config.toml
hidden_size = 160
num_key_value_heads = 2
head_dim = 64
norm = "layernorm"
norm_place = "pre"
norm_eps = 1e-06
rope_fraction = 1.0
bias = "all"
tie_word_embeddings = false
init_std_o = 0.0
init_std_up = 0.0473
lr_mult_o = 2.0
max_seq_len = 1024
z_loss = 0.0001
dataset = "wikipedia_en"
Each number is 500 + 50 x the weight over its row's rms, rounded and kept within 0 to 999. Layers, rows and columns count from 0. Numbers have three digits each. The size before them is the row's rms in percent of the matrix's.

# down: layer 2 MLP down (transposed), 640x160, rms 0.115, rows 304-323, columns 0-159
# up: layer 2 MLP up, 640x160, rms 0.259, rows 305-324, columns 0-159
down304 087:440471459377555470539489619434547607462530527485507406476440574439479469407549574442458527431527473495575543529570539476552473522474483488439447445436551548587555502496444564498431565512548490437495476411595547527548499533482420502488502535493467457514472475532521491418532537498600474579518516467477446474434459578451604548484497501406448479433556500456453524580430516526453534567487543484613540504407504508532566439505510488534494559570407493504536482506465453529462478535550426
up305 132:462531466532594353452550514454414438468489500498548442499532484499517452548532566477526531471468553489495492387436546493534557549455476490469415489556445472474540520516520491431510445507516475488601585466478424464529562446541440565525638529533448518469439620425446454531553442531578554494508473499524540536465523499473453486511487486490381461475539547479483517493479485521544552490378376495447574460423490505603568479516411569565603584515454512486490532548427486539502468542526468
down305 137:561543583647517442473450484541535472483590478452478578445482514562453400560474479514488471462493565547488547412428522552541579449552570451613462502465474556435537489491606488577476450484474618456543487428461534505477501464526423536538486413517533473408442557618523452485494550513525489542517470444492512470432548481470543512537617459478461542482487492449428394508502478474358479535467462560456522427504456543588503495518494508497471490482452513488488472534454514585602508507471555
up306 112:412410475483595440468532485520537494534423494487572491445603525491483457492576544433445480563532472526543572464471516488491438448441541539564484493548601408481495482489491414570501568437497488526545456490566552500577576461432400532405469552498550495498420552489594506528624478440427467489585452586474445422537496594523504428442529544463490390426563521534439554531473572513536524534475511499540597522543537512500472565412459505484460500489514473524492438429483525412507457506501467
down306 117:496484559557578564501451449541493433531441486417505458555646457422552572462501596417383474479508464578594488463471505368501574463529501466630519541488572483511403404503546516574511522501470525535526518475494464503569388465503435467515502490433497421433540481435599555545549521454454539479528542557492488465434410431500514478514538503476520445401583462489462449558542517452455544522549553493476542501545481519481428442541472479459574506552541547537531494495532562465455535528477490
up307 118:560445485538448388534610530489424554486499521436498545539553504439356527491516587470497487551554596545468460436511504534498502491426521574513578574506515494453494454420446454471608506545419555351500508489497445468655560486431499433542506512441473475525468509522501511492604470506456537415489557488429530501499504518490544530525506488413506505513510533515517573461511462504453561533583466531447545476488510645426489480489528564391562441507484479475556458578524493532548495564481495
down307 121:511510507507412460543511538485515607495523481572566420445474494483467466494503491527507587452515498511409440465532488556463440395462648442515507552473471505432478501537582476533514436507479473385489494466503567437544578499560419455521516525392512548536509640516464515504560530468469497427502538488471426447591505484629557446526466512479501532497497497453542475486544499529389551422540544495497464480469607629477473432494667522536445497500449482488475550421479502490483518510545513
up308 113:443522592575412464462481504481396520429533463531542430477487540510545518534571489517367435535343482493477463550481507580554472471464463437428585547464493434493545446459467517470535504426526422498482468488536468496485437538499538457427525553491421454527548522412497591530509547427486491486577485516530520446539555516557595469433543626602560486443541446500549502536483505465532504449524486518424530466605461507537511567496458493452549569566476638471510566547485520547464515507432518
down308 113:526534479563552398486580514463457504459568474537403530557475516538565471531576584512393511449484468577504585400521526546508547473589433627410438497527517496407460502464435455508559491539505512502477502433442559434384488572496567522462512588543562551464443529444528422498506503444491436404507397523493456505468463427451574532449577587509550545487512472431466410489538555533463493539477547482489419533511468523496473490541496543483471482549470524417453529551600558547517516535540512
up309 091:410489489492467466524412520502546533603473483504429478455544477568536435415566462574497444473577520492460446576495635524471456569421459584593550525521531497570544460463562473532484461511443529567566496569440464559528517553382524562443467587503550552505451402482401557542466484488421526509576494528479513497527510396549487500464414548521503510471450530453492529507472473514564459536564552562519498448484549529465455606567471485498521489486436505566499533510512326524442497504452481
down309 083:446465507447434417461492483548501400489426527423409527477482398546484498474440526457478490529474451546467544580494544558427475538432457500500438557541466573587563521535526410502463466490536575545523491612489522528548582446504548527505557456516586577513555428436504538472551489476424523429478509588506535503472485481588426490531489486598457483467544505476640494517480477616640405455485486497462541494594581541519499537504457446425520444524527441484519487505532553461425538442467513
up310 090:407454534521504454531509463519582488474504495534510520526493504562493555442545503539535456467563689576531565541398560481405529524585504475446516459502447546454495571489529455559493552569483522466457550556481503420539553437536504498562513459441463451508490522538573586444506388510490543562474481560576529525448461532521522608465429445533533519595469423447517500451457449546477512550570470459471476541446423373478439476419465504458483498463532376551508531516456526570517543558442448
down310 091:494606544428531545487617490393509486443523479460556540483502516527428485507452438519517451493416489586572529527435535514485419510450424571429509428456387511439546499530473558556469544434477457426532447544565531408413578522464478580534560530518507494520518508549561504520500437499483475534558516504462453539521425483563579562465478545500478592547488448456576529401583438526541458523552467463553482497573461441466486573419494513522567373494538462572532546471524485522466497381456509
up311 087:357575476464452542532486434451481496466513515556570424509506596501467488573470446518411522556460502533491536518453525493563577504494456489444621522435465589550597427532589480466551538476489486526503598467479430450508429461578500539478557636500483504530496491461487542488510502414444463447462467392488550468502589558545568456509412544498531592464464539500526457440544516511506532483451405504509447411470437433524579561530432511420552458574557535480536500582505496508513520447505544
down311 086:462532480388505461454488529506511487459540507518452495514500480459493541536530425489494572506503493518480534493406446529484606491558469540503598577429548482460555543552573498489451483398546463493586538454536476464465442516407487563415456613538514593492484465396548448522504473475456557459476440487513504514435566522455559444462333564529487690467513468452542536489538528469588523547435485497502527508393460563503388480486444496504536467547479497602506477522508537517538488497579463
up312 109:530487568459498529486592558555534443550425512410502535561534570457559453544556501447475422512600501556383603543550433467463541482511572509509410527411430536539483533502525547536578577441479447477539453456519413472445500555544521409477605473523468451569527448506490514473487429456463492465526526454585455442510490572514530565583516488546453502460583508517478473541572499533464512413444488495499433538518451529476500521481472472532586514552451613387526470446354524520457536473494499
down312 105:487506594473471467496633485553517478476401493375560432556528420599422504533505467441561520536516452407469550509435552524462490487500545586474490479510508521448444460539591532516516481450489510484476560432522474488521578502533560539499505477522499534474463438498557479507443584528407499497528558467572535444495559532535438459482459506442442561355576441440429479526536559544487565390497491506552487420561461468480502446454539569460496455486526434636428507527546585510512517594460534
up313 098:574497462553548521439428524436653487488563519566501476474445609581465500542485479447525571537556495498484521472456468531521608565506505497507457376454535465481506505456507513490556472467493406565549476485474477401478572421488476524479501463496446400501525453507581523492441411529497528512509581517504436556545480483595473497477485550460436554491512459474559487521471538503603509521503449428546546470510524444419603443535498468511524514573488609512480453468573585502483365464443628
down313 095:438569439482483518531521417431494522468490474569565433493588450520542500527517520503516567592539577614398504568499423532494531511514565530467392468520461505573440418368495475476472487428418501456450508502510475493517555553501499556551503508405534512516500451647466432455443516530460494567400501517512515484496488514515590552604502480438441465473486536542457457489447498504590458525538431529470492488519533639513552434566492459467446519599574521521475424480542475534484399475527522
up314 098:428544565543384477510538532451549476550444499475540504536438503524487448416484474497535449476526519573439490545514562515561564537510479537391529513512608540532502359456512414498581399563344568499548536530472531439524485541428480428461427558542476533470442454485537500461603476533550490492431494501499507548559447531487455500599541449466536500529464445475529401574513463511566491504532545498517457554548430493467591558566502589479551468488403522548473505550554505505509455515381491
down314 094:520526492567441548470503523425513492557480486499510477513468438517444626449548539480510558582469588564511489515439519544437464462471523521467536570401410562489563420503478472504594475551462573475533526427496609410504517566482473490523538503599491443530486465440548454455462491540560533495508484573541435553498487464493379464486489383487377530558472511391459593549512485447577423507457592451554587528517502514511592506564507457475467467410492567531427463513489594490479478466505483
up315 098:529564502461415509505504556465474460541466502505581572468470504483462520519423554600572486465524484564587447555526476425505491566492483482526383518508553552441567404434515451496518476515528495514481514522455503479412581531510457444544499525508473506522567475518513498590692534471468552444521581492432578458463444582490473497498510533505416524483534583513524527544492476578435545476481365456507479463550477477445453452549499412476508475416468546498380491488479562480520451496653571
down315 099:475606533518543519434505631467577480454536450457492574455493539552461565420410569593525495524564476474522515476484472480507573516595447478548510619478487489426429474488491427473464463469437528513459417534551543432477448492487430511501489491448500588553540454557434573486555489464567472465520486419487419499532460457417575437598510489579471496562513506428537557457500424540479453507560447495526609530443485566516462516429536444550479528539407536574456381530469483510546500569528494
up316 118:497429522456450493525603502435492436537633531499549559497382443508483382407605486427615512563525424462416503462391495504491543453492629512481513528446435525520454527499522588519492537496437476542424518561543489454475491583571450509532519540471498438525552602495510531445538450429532535473554545454576528469438526469464600552537487526431450527533497525462509497451555499534449496462514457543443493504510512486518619398470518526467534569576445516536522498506437503497497591556508479
down316 112:523539458429429459530515422473534499487562393480532548402535452501558467483508423460560565479515444470577557480519473550514436506457498530463512488437480490518584480556553493521527485543500530492455515421503455496450427513411506475534571551600503604432446564491591532582410525514480530502460548579429468569601488561534611461509519420470522509471503404514447508489581470492416582601510466485482467488482507491500486550558550443411412519493437512433400507579562442492509524606517504
up317 104:481565542434552513527443448442486450429514462530532526541532489450461476540499532523430517496467473514517452513437405548480494525524471421514404480497561489482540597443600547604437524364583528438526499415559547543493530510579556435475441532429577517490603435422552507526626493442432450488451515500492588464511521492469554518439451442544483483548447449454529417516479511521523531493457485551478480530505521473495480484408476516520508435449411503468481627535386538566488448445563589
down317 103:524510470406496521548435444571499494410502512457460472447556503486491492447564513552541542460517633489436458405505505544445468547552521444550442584527508551365600483510573635525466449506525586563527521469455404462522425578556485420494377460571501446466525520586492540480469485534510535548502485575481562481552526528517532517541460383495513544509437505467525515527528403484537497512472429497523463541433536490534506514547486393519476561507442396481473524523424498438506566592467482
up318 078:408530413492508454481399462483460442519523608484473472567505494508517459573489440428513488499493572513523385550513472456499445547568510527594516458586424485497486427462413499497574534529497508508417469500554463555572504534490588480548442588557537584539461504437578480491503559509504601490483409466523557600500445506504480480442551595425506593506474442543594619436507513547389466488532507481511462506501451535535505509554521440493547485466509476476560496452454492539390387458526542
down318 071:530485514459500489530510449510570463526468469627565439482472509495557465430559494478444544438485524507558564476486579409488506453471430469494478568517517474492443586452519428459453646462570423495553479509584554478403473618546519524478551544489606527563560489523483523500473523551537545509514485536589491480474466466407388334479500472495489487524501545559478441456507494487457453579414450587573510577487487479529440478490538442529535532484587541387480535472440503420485459468532497
up319 117:478473493518406586473601481490554585519522473463589525495547430541479506556621441536528558479483532432486541586477588455489479513502423442519471558535457476519507534444578456592468556496491457428552485562547550469572615424454406558422520518493454507509474494492540538503468366528502531527481503539464423431464460449465521592492494538435487547505456494430481513498458449541467476526461489524402476572482612456427474449445546509483521523477536472487375514578507520446594532509578422
down319 114:557503426490484649473523516531529397554527414451492485537500602410525441518480443496538580503537470602526574520558462499477532495523544513430448520537550473482447494509404559452543529367406554496466526459490537460462618476478496448514504447548536523502559479492450570567515473567458402481536480475481483547462532543516466515510509548566533482595447574494520494464435402518510474483585480540454447544426420530506478533411425404538541426508496463501515437547477452592450545468555567
up320 066:512537546582502405473481496443547501421492545517601560454460474479570508514555533495453486483501538560504450447522409594484488500477454469456471556532549507404489454523598477459446563487544521486458559483558590371479483522551445437526536494486417437454497526466482490550490511484547485538469489449525490463517445541488446493560517483644547466460527478554485424570466591446629531464468449428441581557443522482517488405625438618507470538507501470460430479408478588541453509479496527
down320 066:477507520462519526409578594581568491484460441518522524563512511484537457466386544412442460400501541457573453516503503489528504508488431428547479537505418441492594492482557530461424556476456503489407527465430553520572543494548437434550512463576488570534453605512440564498421540486512482473517505457527492445429521482538391457549534515515483451465514464485463484556417514582651522451499544497435552468492502570507560539511403520569445526523543452545531537592581550501397457487567480
up321 094:443433545430471470553505449523487437513477512453443462523468577501560554574590467469439485543437499545551585517530487423522550486524500467487436461457523426516602525451552467464513477391467535455566524471527480429490499526415436613505559607537550539428417469432521517464542551462597608512528448595611546464574517527440471430470572436507519497489427480510457456559508547570455465526494491504438471507515478602498513536467496513559467513512490558597590530564529560464516425422552521
down321 091:399542505545469430472508441470484512493513511490493542524545477510572489465465493375523518497534497578605455498492557538435561516519562406507503493505446509508481420510524618474479548435471539520575531504572526452483475439561505456533493503560400556506423475571446506527564515433564471559357532536517434593520552478427443530547560423543434517378520555536494487454522532549432530516546497417508452575391513572476488476497570536500509473559395511546401559427509466525519448455434490
up322 076:577572568488438535444450482582617468509567489530526472513556500582401491482521592484420555436497467528498538535417609552510472502468519440586483482483462476563462550442550562548548474428487555541519520427554554515451476524530527460461380446549517447512505481483422540462399567519494568509434450528484578534498580477553528395544435506546554476549457507463460551442500484501508475484512364553498474525425506453492527502499560496489479524489470539368419535480544517573514416397512502
down322 081:586596504469575481519510400545492482478458538483432552564488472491415446525478454509461542460564452449447522390494499555508511537474434496513460513520446518517406515543582508480491567421475607584523438491528437555531500582528462493603538499505553525505519552643505490441401481542504633538421533542519560441446493486595481444483569449519515486457529549564541481455451458515495472405506386582439472496511474420535493515449575547485497562554390448438475521452458485506475506516472538
up323 084:425544562551557479492503458508518404560564443486502551572469565520450440468544470551523431428435543443499451423495496434453528542537515478535457480440423576474558426600447410533592552493475422480480434564542530385525504426546527504473482509519517543568440514596499555415460553582429579507558528412516520574527482495604604460575570474500504510538549491443455498501521453510539515534537461481454393553504558487496520517460500449464407506502522548536390467432489496517512542538523578
down323 086:510460524457454521613531505455476440358611503508470524440462454525575588552508485466598511434495579539462464412525546466553498578482521599445510486516389523489564473567512442489472541469510494540502474490526529390518501519445518479478467442497639451498509515484551485393431560527469531536532500424474532563512430472495485532607481506501464531637479493441390485551509468555421572498475510455551470501555446535507492462451512531489545415517530615475511476433544424557503526474488558
up324 105:515554493487397432480452494589499490531455552504459538476503472581594501457492496430546558490496483480447421507575489560483405449490460502512523563553416470457544442479525514428513534525477582561521466530449399584503627567448575505463545589475515507457518456424464418556517551547488491543571478517444579536472461504389445429460412510532513592564511549503513445456508446449548490518485514518537521547473481509426606579457473580453561471456470467549414529481464541507433429436602471